config.toml
n_layer = 11
d_model = 384
n_head = 6
n_kv_head = 6
head_dim = 64
d_mlp = 2304
vocab_size = 2847
activation = "relu"
norm = "layernorm"
norm_place = "pre"
norm_eps = 1e-06
positions = "learned"
qk_norm = false
attn_scale = 0.125
bias = "qkv"
tie_embeddings = true
parallel_block = false
init = "normal"
init_std_qkv = 0.0145
init_std_o = 0.00308
init_std_up = 0.0145
init_std_down = 0.00308
optimizer = "muon_variant"
lr = 0.00617
lr_mult_o = 1.57
beta1 = 0.9
lr_head = 0.00535
grad_clip = 1.0
warmup_steps = 200
schedule = "cos"
final_lr_fraction = 0.1
batch_tokens = [32768, 65536, 98304]
seq_len = 512
doc_mask = true
train_tokens = 971600000
steps = 15108
dataset = "wikipedia_en"
Each number is 128 + 24 x the weight over its row's rms, rounded and kept within 0 to 255. Layers, rows and columns count from 0. Numbers have three digits each. The size before them is the row's rms in percent of the matrix's.

# down: layer 4 MLP down (transposed), 2304x384, rms 0.0163, rows 369-497, columns 0-47
# up: layer 4 MLP up, 2304x384, rms 0.094, rows 370-497, columns 0-47
down369 097:133172146119122139108171136126111152095152102139161134139136154176093105134135112100150081103158122103120129112156168091134130129135142169169120
up370 098:147132171128146092127096103112099119140155121108084142138105127111065140122135152100145120141121123117144122083095153141096109103139137109146135
down370 095:123100142160128158116146089140138120113143147134151131115154093120107133148165127133144153114171178150103118091160085124106131142144106160108114
up371 105:128128124147139080110109135117117135118102092127110081141128105137090127099127144130128132112119140170174112130158091125089159124153124148102156
down371 102:138107157083118115123062151170125162117080077143114103102130108112135084138155120120143169152102150090142129102141114151143114141125115124110168
up372 106:098131157100146154135110113135113107124130115147139104133096106097098103143161152113111108139143131157094146153126095129142114117160138140091139
down372 105:121113157116140100103106130177145138165162104141169145112135100156151089144110132171164127134159110151111111108127149121136130123148081128136099
up373 104:126136108122141070136108160135098106093128161128159159125127106090164093117113121129134121106137109138152102144129117161136107162110102120155111
down373 099:158143157127151129123138122147179142092084074101160134127130130101103136164128091106119123107124120144108172145118150133131129085145141115113115
up374 099:113126133135092116139098114135104089132149146118099117140131130096092125155111139172098150129143138131141136124133148114083139145146115089151148
down374 103:135081095112169136139175122124152128098068131133129114074125138149168074152115073119145127141089110087117139115084152172139075101102144114109119
up375 097:116102159152156125112124134095142166138119110144120145136129158141128140101139133129105146147161084094127141144129127104172098103145110153103140
down375 095:111176091115158126105161149120174144123123183132122169053117107138086128149105102106143130126114134150173160146159108117065140099139121138142125
up376 107:143149138112127170121115141095145168159084062138083165119091106135145076110067140129119100147105150159153142143125107166128144132070118111143128
down376 101:098106147099094123142123072156130100173120104123143096128106126066107123125141147123140134153098143145149153132140109130111151102106135137124142
up377 106:131152130153159135150125121117112131140098165123101132102117113132144114121123111150113157124074086167138117109078162122136155118153143153123108
down377 095:149112095114123132134156129111095132163104120133125123136168132111136110121114160120149152173122126164145155151103121127144090052104132126135123
up378 087:087094173112125108108106115140097149128111128152097110133119127141128135149135079089155125139111152127149117166157133126120127161130114134173127
down378 096:138138134155152170166166168112100113110125104098104144103099138122156083159120143110112161120135130131084164106103109103087138132117161129098144
up379 103:136113120154134134170129096117083086168110143100103137161106095110157115116133134145072141106132140132102103205134166143123090109128129158104092
down379 105:115143135115085097112128120150163145154106132129088118122142133132117123132116109083132139141141118120131158116141126129123089115164130136111148
up380 102:135144140154118160121115124100107133118112124133126132086124140110130162129120140123124164109121146107135170145143107115145115125124094149095109
down380 105:125086214120125124110127107138098107140080114111141141139087115137188136092158151125140099138120096098155142137137161133148100134124086113130121
up381 102:142159124130136143102117157120117082135153152129158120124140126138133132130152179091093119108153167099125110118156127099143122148167114083126134
down381 102:110120101144095142180148132125116158123055123145100134138136147137112124152149133110141120111104126130150124129139128114133198142111161125145099
up382 101:108152117115118112106174139108098139122151110125131130145111157124139078090120099086158148098092126161123090157134136171141156105128126137122126
down382 104:118162153153143114149126116104113139078106121127124107129117131192096068175120147165090109121121121092118134116100154136084156133153161136127133
up383 099:139161135158163117143173103160127107157137132114113141117125122142122169103119111132112106123155134184102120152101100109124070079141108116158140
down383 099:103113087105067143118079100104122139143132094144149122142097108109129140165127130079092145156146154108158104150132114112122091112110162113102148
up384 106:136154149156115156120128126080147148128120163169112101114138125150128163122125124063173153151114119075113094117104141120120120140122129142118094
down384 098:152143122181150167122150107103163138127124114164083115127133094121089144161103117117108090114135137113140167120094134149134156139134121155106150
up385 081:133140110140140124102154149168157148129098153119172155103169119137119115108125128115129126126177124105109126123103115098177166108120173132148098
down385 156:103165168140122086149101111077144131119143091128104145131128137112103121142106151124086104142110117096158096124136148156114131144165119109108156
up386 100:104157135135111104134142122150155135141128123130103145136132110086119124078133126090128110176136091154109126163111150090089137173137118165158131
down386 102:158073123115156143163165128128117071108099138123117147088113122134136108126069124108101110128127166103153165132147149115163135102093136155148149
up387 099:150146113140121113132135148139163103090107161109166112120143138110102154150129120131117134116133085178128119148067130112116116094109123153114158
down387 102:134128184104198147094112122138103177140135110111114134207124129099121138108119160140089137125137129109118143138155151132148204124119141151109140
up388 096:132120131132108103153132101153089096084157125107168111145127116110160138145165148119115128126078189128118128176135154101151108085124103144141105
down388 096:142119113103176144135128111150151124123153112123114102125137156151132115113126105124142104100164102142105142126179121073143134129136162115126136
up389 108:089103137144065121163178099104155116100150105122131130100148111114138116164081156149119154142128112137144135061110103133108107120100114100125094
down389 105:084123118112155162144157142135088143103134109130152138141175132110149121163079142141147111106124137108120100159111091101163128119143151135156153
up390 098:173103119147094131141162122131104092117118109093130135121129127126117131106130152129104155144157136105120150110160110171148069154089157132133123
down390 099:159124146114146111105135154117160141100124135137175144156110098128165080136175124109154154112156106125125143158127150112150139147097059124105145
up391 096:151124095130113090159151090114119132147106122156115129126127083152193097150138115127123172130102131119167089190135152103123125162122123112168106
down391 103:100153145111165134115134136115111089104161131168100113108143167108134155107123125141144160148137148155133145156123114137122124141120133108174147
up392 099:103125142129156142133169141121094137129117113129115107125155120116101160070147084133108181152139090132139138075164138137117140193156090159120136
down392 097:121140129149129168139154144107129125136108155144084119087092149103097149162171129172160147157101118149135107107154121132106189109104137140111149
up393 097:095113148120163119122098118119109080154129168146162118141127095116099119118150155102094095115117103132073081127164120132093129118104127132112117
down393 096:110112133122170164106140132136098126124148141187122135146145150163158112117145144097127118104140144129124149142128166109158113113163161140139133
up394 098:093143084166190141125112136103143119159079145131117153119098110116167087138113122088081141096135151108119108110126138134135115095082108102127166
down394 114:090135146154068120140135128147141135116133109145109169170137109118129139110123132130149168115102136154103088152147095103143089128151093130140126
up395 096:121168135125106122158119113099135155140147087082154123161125141080138149143083146087088092131114141124095151121140143104084101130127117146136127
down395 090:170108114097117096143108122136112088145153144113174118105125138163133136106143139132106121120101137102137166131123139136145112156142172141132118
up396 105:107123123168161119156148121137110092128115106114113152119107118093157115112158105128108103131114141122194111115144112095129149071121138114139137
down396 092:133123119116167147140143157127112096140148137136141102124171144186096144119070160104145113114167130109149134139139170111122129103165113158185111
up397 092:160107145139093136086137102142167132159102100153092149138103113165112129114140107103097131146149117117163111116112139114151132145159094135138112
down397 105:121147155116159140137115180132113116138082117094125101101120126114129154181112116112178135164090153131144117169149099172118124139113107158106165
up398 101:090127165136121118153104130141140113137126108116155124118138110099133116116111132084140125105034154113135094129114123158139106088159063127109117
down398 094:116068174123099156144111109159124136152151155120162175135139109127133089114095087160133094133157141133160144116121133099121146122168103126128115
up399 094:058144117121140156176152154116135130149074110042129142109133151123120099136116145146098130096140170100099143105150145133143123120138150117128108
down399 096:147099060130059161094144107104136143153157117094119141154143142161148117151112088129096119139086108112102105132131129134137130121102131146125142
up400 098:151119132144129128123120108144137128114105157164138132118154148109145122075099078103105106157133113112145139117130125141099110140087098101148084
down400 111:138137128127090166115129116134117147140154133149107079120176156121100140088123124109159093103123112128158136131131104131135096131164136145114135
up401 101:154129107131117140128166119109134147119149128105145121147098109152105151134135182120086144121135098168138166169115097139116113133113133162103087
down401 100:122070152085132107130135116148119135121109141119155122136098132122127119167156151105111113129110146134107140091138137084114116096144082082155178
up402 110:103142140104089161133157094149109110152132110134120117180127144073138125147139145142085136189139129146137100165109175140106103134125130146140096
down402 109:137105149147136147097088113095144162125163144163141145076112108127138100086086146100108163121135095127100112119154103100152113122131173147186127
up403 107:138121150128162123139099181088072099111107138106135153091093117146104103142118090164165142081161130108135125121117151118125144114111162115145191
down403 098:122163144143080121144135138150135102137175124126194080110148115112138118128145099132097148126128145152144112104130147129111131097114141113113119
up404 102:147111135159114156140139117139125163148173121107175145110094155149121104148113111126132136121150133127166097142108115146156104098093104145111142
down404 111:115180138146122100113116154114119133122111141186153151155127131145082137126078108125165131104120120142165109163137141087091137134154151097157138
up405 094:138142088135116169112167108111132052097137106105108097131100118124135101139134115113109121123100157115139145135150119085151159128138146153144158
down405 088:136114132172134140096133110101137151122149073142145172110156127138127155105178080168103130158103130141162160110175157153083147160104158098153127
up406 102:131143071141124129170151105126120152118132136146126113135094092122155125184149138108123096081103179112099142109141151090112113129127152124133128
down406 092:143100137120138135114138081166108140136066158144162117123149094131095126150178096155099098131163122090111124155131113103097094120153093094147160
up407 105:124096158109140121139141139101113093117140107130106137138151155131124121145120135112141110119112102130149068136122127163103088129151158154114121
down407 099:082177119121144075136112142099183140188106152143142115126108135152122127130130101125127168131134132109161123110169135141083131124125132129106123
up408 104:155127128173127151152096142111110123104089151095155156113193089135120142127101118081096128097107135149165114123176155114107136100104077116161084
down408 103:103107135092167110148153129098124147072109132125114138134116120118144127132156139134151101127178135130143145128136131143127103147126158130142149
up409 103:146096180114139146102127091120144146114087099159104149177138136144141130134086147120105122110175112185153121122092128125127111120095075146061099
down409 099:120155132114161081081135128112126126102134125152116121105133114148137137116153092103162143165127158144111106146138091092116169105124093140099106
up410 107:109140158117170120108096079139114147090087169164103114142088096155142156122109142128167141105134108138135137172100113095144123142138144118122106
down410 104:129138142136113159131148098094122125147179106124141076112130129088094112127144132105086144150114123100137103105100134115105144107114090121092134
up411 102:129138124138132094140142103085179159139119167151129147150141150137136165103119105115173149121117111133135118147122134097127152134189175088135115
down411 101:135140151124112131099123118107136069106121113133127163123106158131086136106136118139114093135122105103101118145130148155113142137100116175115114
up412 101:122166141127135072147124104128144106093165119147171102163094098126106118157074137080095072118130161111128111107113160121171178110110130124127154
down412 097:096112112106134104092165139133119137186108117094096130126121119096105152165102159160142122124161137100134102136084137123125115107134136146083108
up413 106:123134129151083112126125121117141166112139139149103110084110089081124148182155113170100055131095108125146128086135157144132162103122100150101133
down413 107:126145121133149155139172098114135152150114094128089098130085083131124143117131123172116108202100120133125137142091101110083091116153136112187110
up414 099:117168092158105122091111143081089125181116104147113108103109161122120152099102113098123114156120125157186088156125165138116114113135157194116129
down414 100:115121110102134157175136123076137100138130137147134138078149143158138119125138159115123098106107140129102194101110102157117098086117121111128111
up415 097:090156092154112119139110135108172158105149097097127101078131104114118123117141106151111112103122129140142110140155131171111083105151101105172166
down415 100:099127151154088152104117078088128165143087130140127116137140135128134123127123160125108113136108142132150139109098155124092187151157114118126167
up416 101:141117157142179119134153126157137150149149193119148131128148118155148117114150134111141129143154181156162129096148092130110215122114122111151064
down416 105:140082126082160163072107149111113154142154074150123135137102173093131127151102149133101088121158135098105157094102165112158113141123111129144161
up417 103:103133116166130141072137133118113150152149166136147144123147118163122150179134138140117149126108138132129192128090147100093119104114119105153150
down417 113:162166145144150107173099116108102143148153135129143130141085145131102077074163123129153145083136164117138115150177179151130144094116121177129168
up418 093:120095153158123110128133127158128143166152140140167144105104112125071152101115135148133097147156172117119130149174099160110120095130129147128148
down418 095:173149161110125114107091116108107097109171135148109132151123159104166160127116124093135151165127154139150110121110184097151120164138122135152169
up419 097:153152154131120150112149139140125122139169118155149138118105126152064164145153157149176141116153098144115130070105118132116125114118118137113141
down419 093:112132136122070130075112105151123102090125133157122097144139138155121154130099122149101098146120150134125136130139110144091108179118158129115138
up420 095:106137104131119137108186127177118168114156147133108126107104183088092170168138123122129153096087179143137126148116115123160168132083126097145115
down420 107:094149119135142132099125107138115141116137115137109105149154131158159110168123181144093116154143137166149123146113163115094147125126134115100102
up421 100:193170130146103110118114099123148131155135113125139094130144123163126118117123145099167138118109127138153083084117097152123140104126128142146156
down421 106:119125140123129127126153129075094167096128101132122158079122117126151125150107142144108093132146121133156095126146153101142140094159159120077170
up422 103:142141094139094126153123089114178151141197141130140109132147125138105134101124162078155152119149137117136120109091141100129164123125126147099132
down422 103:122121147137126114148134123138121142106144130142119092121109124122096132141108076132094080102160161111098142112097122123147115134114152146160154
up423 094:117149131157069162151106130122149152144120130133117099140147139141123118127077142161130109110120145115108144138138114159135115124150124156123104
down423 104:161130107081112184102125119132088075085125162131051188139124091101091105171129113109110145132098165135122130119125133115121122128122107125163123
up424 105:130110148091144131102147103142150147098139139169126098158124147097152139108191086109122128144132129134143124119096129185136068110082155096125115
down424 106:129165097147171132119095174101151107119140122115110101117103141157107125107082112138122114136121095092115117159170159150133085156132106139109156
up425 103:130135124126140154154142102158116092178126102126106122118125129100142129120068159105129152131145162112156094115125173147165149095138091143105121
down425 100:143125178155161134103083109131101120089158131115134140101113104125148106106128127120112111122112132149155086150163133129135092156142147137155145
up426 105:092119134116117101116102127137121091114090156134146107166134114114100151168123130161147126149138083117124126164114153147097073162178160115165129
down426 095:104148110079193106133138094103106133106133154155133126095157167122151165110129146195159065122102166106138142112057094112156124153129110133126065
up427 099:072126139086091121135125117138127124150130123124099141107133114070148072185160133165143129134124135120130121110122130151116080167147159179093123
down427 093:111122127141136146144163151116147151126089129118119117120181128112158096096121134097120155136144130125135125084107118074145141107144170134159113
up428 103:102146152087125116128126132110090075117125183153118147142117112092100132123152148145151115136114090146125111139108110167079124109131176141117116
down428 099:126145153121119123087092137135102172131103121151137133118127103120119101108144120125108090119149147130132070102115150132150101119118108153149158
up429 095:105117084106098144139157106111124107137128124145112126134105167096116130158145132159131139145127162121149104108136153144141154159103103136152101
down429 107:107142187143104144137156137119137141113066171130137111165115073132105160150102136146125099118131098177101133169156105086146174129111124137147133
up430 102:137122126157106119120181111107108105126128106128156155095090115124081142068147138169128137155143164118145123123101137124110111121110151120127093
down430 100:101102140159135147142125157134169118144120178163149141126148140135155114117156116140152131150110120123178123073141100106143105122111160112158118
up431 095:148134131145113162110136128115082155113125134131139093144075156088158143132165134165124117123139125131151116171117131120108155107161101106162085
down431 096:144087114137118110119147151148095132086101148086116143151151134134131116154127168136137148056128142122149084140157139105140116127131145161113138
up432 102:071138130157086098148121151124120136162132137100094142139101098156161111128130185165104095135119136131135134134100135146137128163185150082138136
down432 103:099146136115125161117107196161124099151127123153132120121145136123088096157117168146083127152146181147126137135149087121089128130102130147093124
up433 092:152133120101121140114168132104118116155120099131149105095161106107135136106109166115107112152094135139110103175158133163066144132138167158125139
down433 098:121105088102166112130120123095119183085163149125127139139128124129140155171112127169115117175158112140143137112131117110121158127120135111080129
up434 100:121140116102155148055189093128147100166125097154106143138122126101133169111127144093147114119131104117180083109144115136100171140127112149175134
down434 098:173114119137152127158152142132110104120146147107086123143107185171146152132120114128125104119157159125104160174137172113142110119141131135109135
up435 108:164113125168135141129102129125192118122152119095162132127151132097174157105145163145085140173092181104161095136121153115140146136148134169146123
down435 104:134177147132115126114110096179136130130133145117129132179141114109108143110151154151154156102137137144108140079153150111136126108143164116165127
up436 103:133142120159155106134115117100194104119132145134125150179097136080132092136086124128138098136120071134156113086156070135124132141147085152102139
down436 091:115098095093159089161133117127112152146109172142149117151125133106099199126130144106148113095119131160127138137111151101130110143127150103152108
up437 102:100115128085136136147122101123169085135098130139143081140137147137099074164111078105115146147138155129159169148160208092116139145111117089128112
down437 106:109151168081162108103105107132159117146104138098150154084145173122109130138086138136105142068114184140121154114142138121141083129147114132154096
up438 107:114147121141062151113137112098120122115142112106126135111107119156134153125091117121168159116097090136149088156170183123113117135139128137126112
down438 096:110091104122115103136107126097135141126053123144137114106137145162094165133122141127159145103181089161174147119127118124151116102107139163167095
up439 102:141151113145162129129107104118126122190104133124061120102158143158100108119060152141098133174114143140132122140111146108104107115135094171165143
down439 097:153123161090102141119158139152139159138080133093105118096127112114135145135154150116136105129135127122178132118161139129139133120122166092103157
up440 107:091133168151119098140165096116144141159127116116146133111152139148125091112113170141123111131120142108086138087109161144142145128082157130126166
down440 106:165138166123148083118122168142124156156131120143094125150139141129116156151144145143160148124121131156132162093163147072115142139142106126164099
up441 104:140158155094118087150172156105161126113135075164128147178097114150110149166137146176101120115165117140120118132150102100105140128125128110096134
down441 111:124103155148111123172144076158153101126132162075134134171107123123139131121135168133130119117074072124130124107133151162137130100136135137111127
up442 102:140125151094109140102131079097117096127138117142116123136118107162101179158172106097159138133064171129167135128141073152121102161104073108106157
down442 105:154151105124128101152139151168177142139125144158158156149118137171113078125117144128128126177120097092093111122103147132101155110132132125137113
up443 090:065088118158122124128124122170140070105146167149153146103129138106171139104162131120080116119081161150149117111103123159115131092122106111172096
down443 095:105120143135136156123168099097132140122093172106129125129078092156126129122096091117148140126139141129103152132177117109131154130147180099149149
up444 105:088182162128134121146149071135158159128135134103158127119090141099152076124140124140153123114169164082138124138081110109129135153154128109174118
down444 106:142139105157140115128119131135161118118113121110151106149111113170121120092118155122124130120127126119098139121119127092111139119135083121108158
up445 097:118111182125115117098138116069128136143129147156134145151135145114160179100107132087173149132148137116132115096111166137124085154158149131142123
down445 091:128109141104119145088168101122164131145135098143099129091129090156121144111156167128120129099126080164160164126121182161193129155143140141155134
up446 105:103136147125165117154133077184118158137094158157103057133134159093100137131100150121108091113154137115110108081073148120109122107113103172135146
down446 107:132148119077115108105171182137154108132168148135114114126106133142127090113130139112097130136141121124140102125136160160131132121102116095125098
up447 101:126164139116139151119135086115155103097092168135132087177114127127081140093112166122122168088135100116114133146144101144101081136105168091102132
down447 094:085168094095093129151125108141153144111138117177101177128115131119127128129124112160143126106140098114124143179156175142081094143111129149127134
up448 092:126161138114143110169129097147145164158130148080155113119144108140142121128128166122089129146125127125118136132109140119171115161151126174091155
down448 104:109104117132145145140131076134142110113111145074105146131142130100095080134107121105139163157147083117162130103128100127138130119124133111138127
up449 097:171121158136147129120117122113098144130150149126148146168150110132101159165139110111114112118098115091133064143105107101085184127141088118150127
down449 085:123134117155131141128141183120117120066118168111141105089140144146132128160143101136140153128137164157122118103140114145163106126108201153143148
up450 098:123162148093108092070148142105137124093111113133144137118131083101125109093142154090146135155162134116151150101100125097111116152166162094129131
down450 098:129124193106159182158144139131114147136139125139122127139058148138116128119137164151145128141111105090118141121156115097182124138136153118157122
up451 102:131151121152155115156124114136135152146131111145131160139155168139162173092122105095106104081138122101154122173128109125125137137165102137086127
down451 100:117117127102140139137142144083151121119116137118151144105134143129084086127123132135117119129098153159124148112121106148145111158146141113136153
up452 098:097142127179129142133148086141130139102109115109153129092140097121095161136111110140117127110136143139126113120136115179093131112106165153164151
down452 099:141096136148096106106096064133107092108107101111125175153129123127157136111128117118153168145116129147100149134152124141139115156099127170120159
up453 098:142146084156153160141125131098083118094142123112161107093133155136129163154126151145145115119121141171158094128110143106161119133174097088105112
down453 096:132149132098106112083066110161162166129163122118122151124136105098121132134144135115097120156110150055140143147141116102081156097088097122108086
up454 099:099102108109129116105115124126154124174125125167172107126113119138124127108120129129121143141158162129108111098150134123081117153139120164110124
down454 096:187141122151106110131119108157124109140161096068116097132124119115119133160115136143102163116130143150101090144117161103114135160122143136174071
up455 106:096124104145098138147126103130148112128128133123144082133105159090093130117131131126137128117122146114132109112138137138169138101161135108126112
down455 104:113091099146113110152144065112198158129133116154150095113143121104129124139148149151114178114140117190170122094117118083131137134153128147148120
up456 104:106188143163152064127125091156125080110150112076122123105166107140136178152139122136146144090150106155120113101157147114141164110132147125120143
down456 101:128141125122101127099097140081164117128103136118114160070117095115133116127123139109141113148083139146084128125139138101150140044132099091073113
up457 096:175102092137108130148103138086145138144139122157126161108073120129112156123129116106127121122123137145105110172131150144155109146114111100174108
down457 094:134132152116164094118104158115135140170086126147123111117097091149137187132141120124155151055161119147120113098081127134147129139125158173133149
up458 104:127154117092131029176171138119140110098153151108135152170119154146173163158155123098137152107152146107175095129116135092114168151100128106137155
down458 093:158165140143137120127088070105120160175093147113156164111104175146087131093128116129132126102140134152180160111121133098143136116123122094088140
up459 101:098137128136081159146097131092132144138113148147131096099102126151141138070099131134156162131086059126144138134102125156101110119172150101167106
down459 101:115149124123136081103122106095107110102132120087104133151105124127128137098145177142139146130148131099124098140143149145151155153120142145062142
up460 098:172123105143114125151144122129117113147126119106155112124109166145054144152158085136114134131098090101150110113119143109115089104172122079173155
down460 100:119122169112158136119101147088141128102127119132136139117113137171129088123163128142138106127165090151084106139139168132150151128155175110124144
up461 095:093123142155159100086131098116123127139066145138113068113126108081118152142139127115132090136131121116106145115096089157154120078133145092119134
down461 106:119131172152072170121123160149095136129114171124147115143184172091121152134133151128158133149124136111061100140110137103090120127092129139106133
up462 089:127142159102089128137177111127143107150117101105117117104103153057149134122128138129149134134079137122138161138131132115122153102126065172147109
down462 090:132121130124134112155094116157128156121142136140137134163147116177127134096132105109144085116121112146121118158134083105113106150140105115124139
up463 102:170135102149151108107165131106103095129104130090099079137128112120168158143125171128130122136115116125111135142100124115109084126155142130145140
down463 093:140116121130183113169128121158144123153144117141147190169134163126104112121140118113094092101129154131130113170100131133137139081086141131165156
up464 095:148134121174112112140148103133121099135154180144143155165155133153102160096130098141134108068109109108165153150167142108128129140104100176090104
down464 094:094135101116145124135128127147169083119138111152089115138159155103181128181141119160142075131114135130097145143112132104174096154111149143135154
up465 102:127124112147155139141119096125113133142084134146179120130109119169085130092162159099139141128122108129143114151115130157093105106190116109130129
down465 111:165183127130132078123140114114101178169125103088094147142120147111138146130117173134140090116163094114119137114105140124131140202129172136081082
up466 093:127120132147143139109138091056132137124139132095118151100131142159141126092118133103143117098128178127129118080128158145177098151141114115108114
down466 101:169139129175128096122138064125120138125160117091142146139122162122110118125118110099128155134121158123134147136162083107139131131148123115109109
up467 093:131143187138117159118112114151173128116194143100149100122145113136134147125137092116156074123159118140095150124157131125090157156085090200099145
down467 108:135131102084140102125148136133109162118117157159120144100141110133152102163114134136164151089132094172124151115096155112102112120125156093155109
up468 099:114191143103112163131123123139099120161146109145121161138133137094155162141093146186106150083095160120120150141150135122110089138136092123121053
down468 094:109127124144160086096171097109077161119179089088143124174093124130126126117111123079112141158111104148136132122142123128121122135111164109065147
up469 097:143135147090152123126139124130125108130147118152163144105092090134161114134122109091122096095066151136110114121090116161153144117111148127138128
down469 097:155154107118126158126100183137118082082113101128165115112112148141114122121114106108138124117131125110140106129093168161158114129091139161175067
up470 098:148119089145148114128086125114145137105102146122144132107145116068132102099130108131096135126129118119122092157131119113144198137094140131147164
down470 101:128133154123174120113160148111111120147143139125140147152118145160106145109114136117118094074165142207118126116114121101137113127141132150114091
up471 097:138152174142130110110133090139139112123141127128129156141136155113108137147193102087109098139133158146118150137114150079124094168125123129124148
down471 095:135145083154125126118132095151127176121143055086107111142157116130135129131114149147140120089119105130104131100175107159171155095101146180115124
up472 100:066125110160103132130128147112131155152133146111179092160158132098091113132142129141159111152111121143148119145123121131090158151147144150137140
down472 095:148139152119087110118126107099125168144133108152109127151085131105129163145140118163124152122151115134071086131077095105118126114105156141123177
up473 105:113146161118095161107118122115162131154131130123152096168139111113130092135137140128129143110124146158143139079140119154170087081108082137127117
down473 092:115095109084133096164154157097158075124158102124103144127121149135122121103147083145128106105149138107162106161123156174141124164134120130134081
up474 102:095143133100157161123146142092146102111171085155126138157122108112123124120123123106090116135153130089134123093106117159137109085082102108129104
down474 116:063132126127132049148119080134152150140109157099108093134109127116143155144154176133131133128116132124127142103157111118171162106142074105133136
up475 097:163197139112146107117137151117148121143155145131073125134128155099135092131153083117174167139131103131119123126107164141141132106130093158116097
down475 098:141110109139131148117128172165152144145109094126179133116102130163129166147109111143125121104105135090146108135114115114093110104135121135137080
up476 104:088131086092150096140121142130133104157108149131122087138146077094131103119112108133137133159146081146129199131146149090106136120142150123134121
down476 100:156143150125128146121140127158142141122160140152159136145154092087114135058089113130127124133109089117112109101129096158131152157076130151168125
up477 099:136097163131129099130140088143120157102123124111116155112148108111110137150138157098095077121091110125116112150155166108129164093093170103170101
down477 095:069146152111156145139078149137102139121158146145107129117147142114136180110122110162116147159116151153178090111115120077121099182155117159127126
up478 092:148126143107106134075161127159137123128144177140100095143110148119156069153140107138101147134141141080117162091106109133140135136135107132142139
down478 092:119159152111169132127093141131078146118139116114142126156125109100099130104104126113090119100137162121174125125176082147159108106145142103162123
up479 098:103119136098154136152086193108160088142111134104106086111097098133147153150120125134112183154080100089111083131120139089137121109151184123140114
down479 097:153126111124122119095139139108137148155123134137135146162086130158167121127122130103132139101131143108150121143148126097132159126169139139101145
up480 103:125112102122135159157132122135123154151098094174133124155119128110123146106123110131150085092103158152129095126153102166146121125133143120098133
down480 101:101160141135071140164125138124123149123130169132138114129181185145131120121136139135124153112140128147149110105123146148141183093116075088133109
up481 095:155113116090145102128131126147143113128126153060136149148183145095140126104111163120103144143133096115153144128131168141112156109100128114130103
down481 092:134122133127121096144137158101100142169116155085139117164144127101108118131120151152107135152095121154118137106105168107098147105134126146111098
up482 108:126127152138111131126151109162128142174138131105134122122112138106136114119153112099127138161125129096140118139143112155175148138113099117125145
down482 099:116139133085126139124156073130126104139118168118077118076148125127128101157139124115161116161156072119084112130121144143100136153136175129151147
up483 119:131177135117081117137102114144071160132127108084095100113165127130149140144140125142142135111142138126158145138113133139147157157080123116139116
down483 125:129132129149131111129105153130135126122122089098100122114136119154128101140147132116164098143151160129108101149143162151121145147113135121154120
up484 099:133124151099119099100141125114173115146140169150149146126153127161102168139112149077162112065126128127142099168137120138137180102153138129124149
down484 099:159176145138101116097107117127142158121086096089098159098100161109112091147123125120141158139129143134109147153132143094130125135075134163138151
up485 107:127155136126095159120119091115153121136161124108095126113128106121147152118113128115108107131139137137140134126102136127125155162131091160136160
down485 104:102115154086127164084147111124122128107121113132114146133106098142101114130143130129115119128089177188130189142150132090096110095122103142174122
up486 098:128126110094109120109151086113150123121129113167135114129138126140088110149141105125096138160123091149154138139144173137121137107156133148133124
down486 106:180164147138059079141138115134115153181153160105144113087123094112098119168131102111154134158083100125144104161137150101144149151131133140120160
up487 099:161110149080122136114135113105116154131123088089085131128100124125103123107129147134109110140146143116145131159164109126133118153103134139114123
down487 103:136144129145108128109128114138173118118127143144152147128132117116122135189103128137118114142082115118156132140100149093138109115141101121180134
up488 099:151132139119139123145114127084115088154102090117113118112115078129146142116116122113149119135114144100157151119126153163133095151143140103161107
down488 098:124128120134103180123139138150140129106140134093130156150143133129142124131141077079140155108131137112144104157135106145131126112121142137119116
up489 100:153150094087091134148115098124121149123137125134111140117141150148109080163102143151134093131090103074131142150133155132120141180125149149137115
down489 103:108179130131142147140111112191130088131120110128114151125121094135108122143120101143139133107155175116141119189119139129070095115132159063167178
up490 103:112147124130105149095165092101160158162106131127098114143113130090151126112151111133131163136142165141171056128146124123122091123142140148163137
down490 098:111110142165124109161132123136117115093094129142108157149167127176139121135091117155163090115089136102102115084151111119114136151132145148117121
up491 103:086139120130119122124120128132168135116126082157154092127126115112124124068128128128124117108153146112115126149125129147183150145141146121125162
down491 100:164113095160116114064159137135162145129157081136100107108090126136147158124132159141148147135098149117137121120127161113138139097190155126132129
up492 088:121147127123118126119138113092169104089121125139106126112098112136142107132121143117111091073096108139126096131059138104134152143144113106119104
down492 097:092107134112160126129135136132129124176144120129134112176125158154112101111114122103120110154111134104103121090092133088207153137131163106109165
up493 101:121160109124130115142132105111110148082131137111117167161104144140128106111125132137135141119085130145156124167159116162142100099130098125075124
down493 101:127101114137141151085160090154123170120144105098118124093102137130155094120161106138131126133136100108110159106135133066146144146144142113108103
up494 091:075107094128140123144133069099139119107104145175144133132144118127128134149108140130141097163122161127129132108162122096131095088116090131172093
down494 096:170159105138131123129120152137106108158160112110097121144123114126163117131164112132110142133081109120156137153128113102128151140150140121109143
up495 100:116122140168129127127089116106116128112100114095136135153097108113100138138153138112111141116107120110149141158114130111131140072090108136132119
down495 097:145067138105143134131096125126159122131117121115105096142185124151108129146132093147148099131125105146138153135127148156133097166148128135177175
up496 102:129146156128123115103178117143080145149138104139164117146064131160139157127134146142140138126154160115151118100157155150119101144167156159137096
down496 096:131120117105146102092114141162143140126097156137119127111053139076117115141113105120136106090155110145167136126146129120131073132074113118084141
up497 101:197161119124161135156166152143110086162104096081127129109153127119162135114097122132156180118118110103123113116160124129153135073099137061120150
down497 105:079140136145119164120104123151156110136093182147155118130156088121156091130167147136161102134128160147126111121115148082160114115151099118122127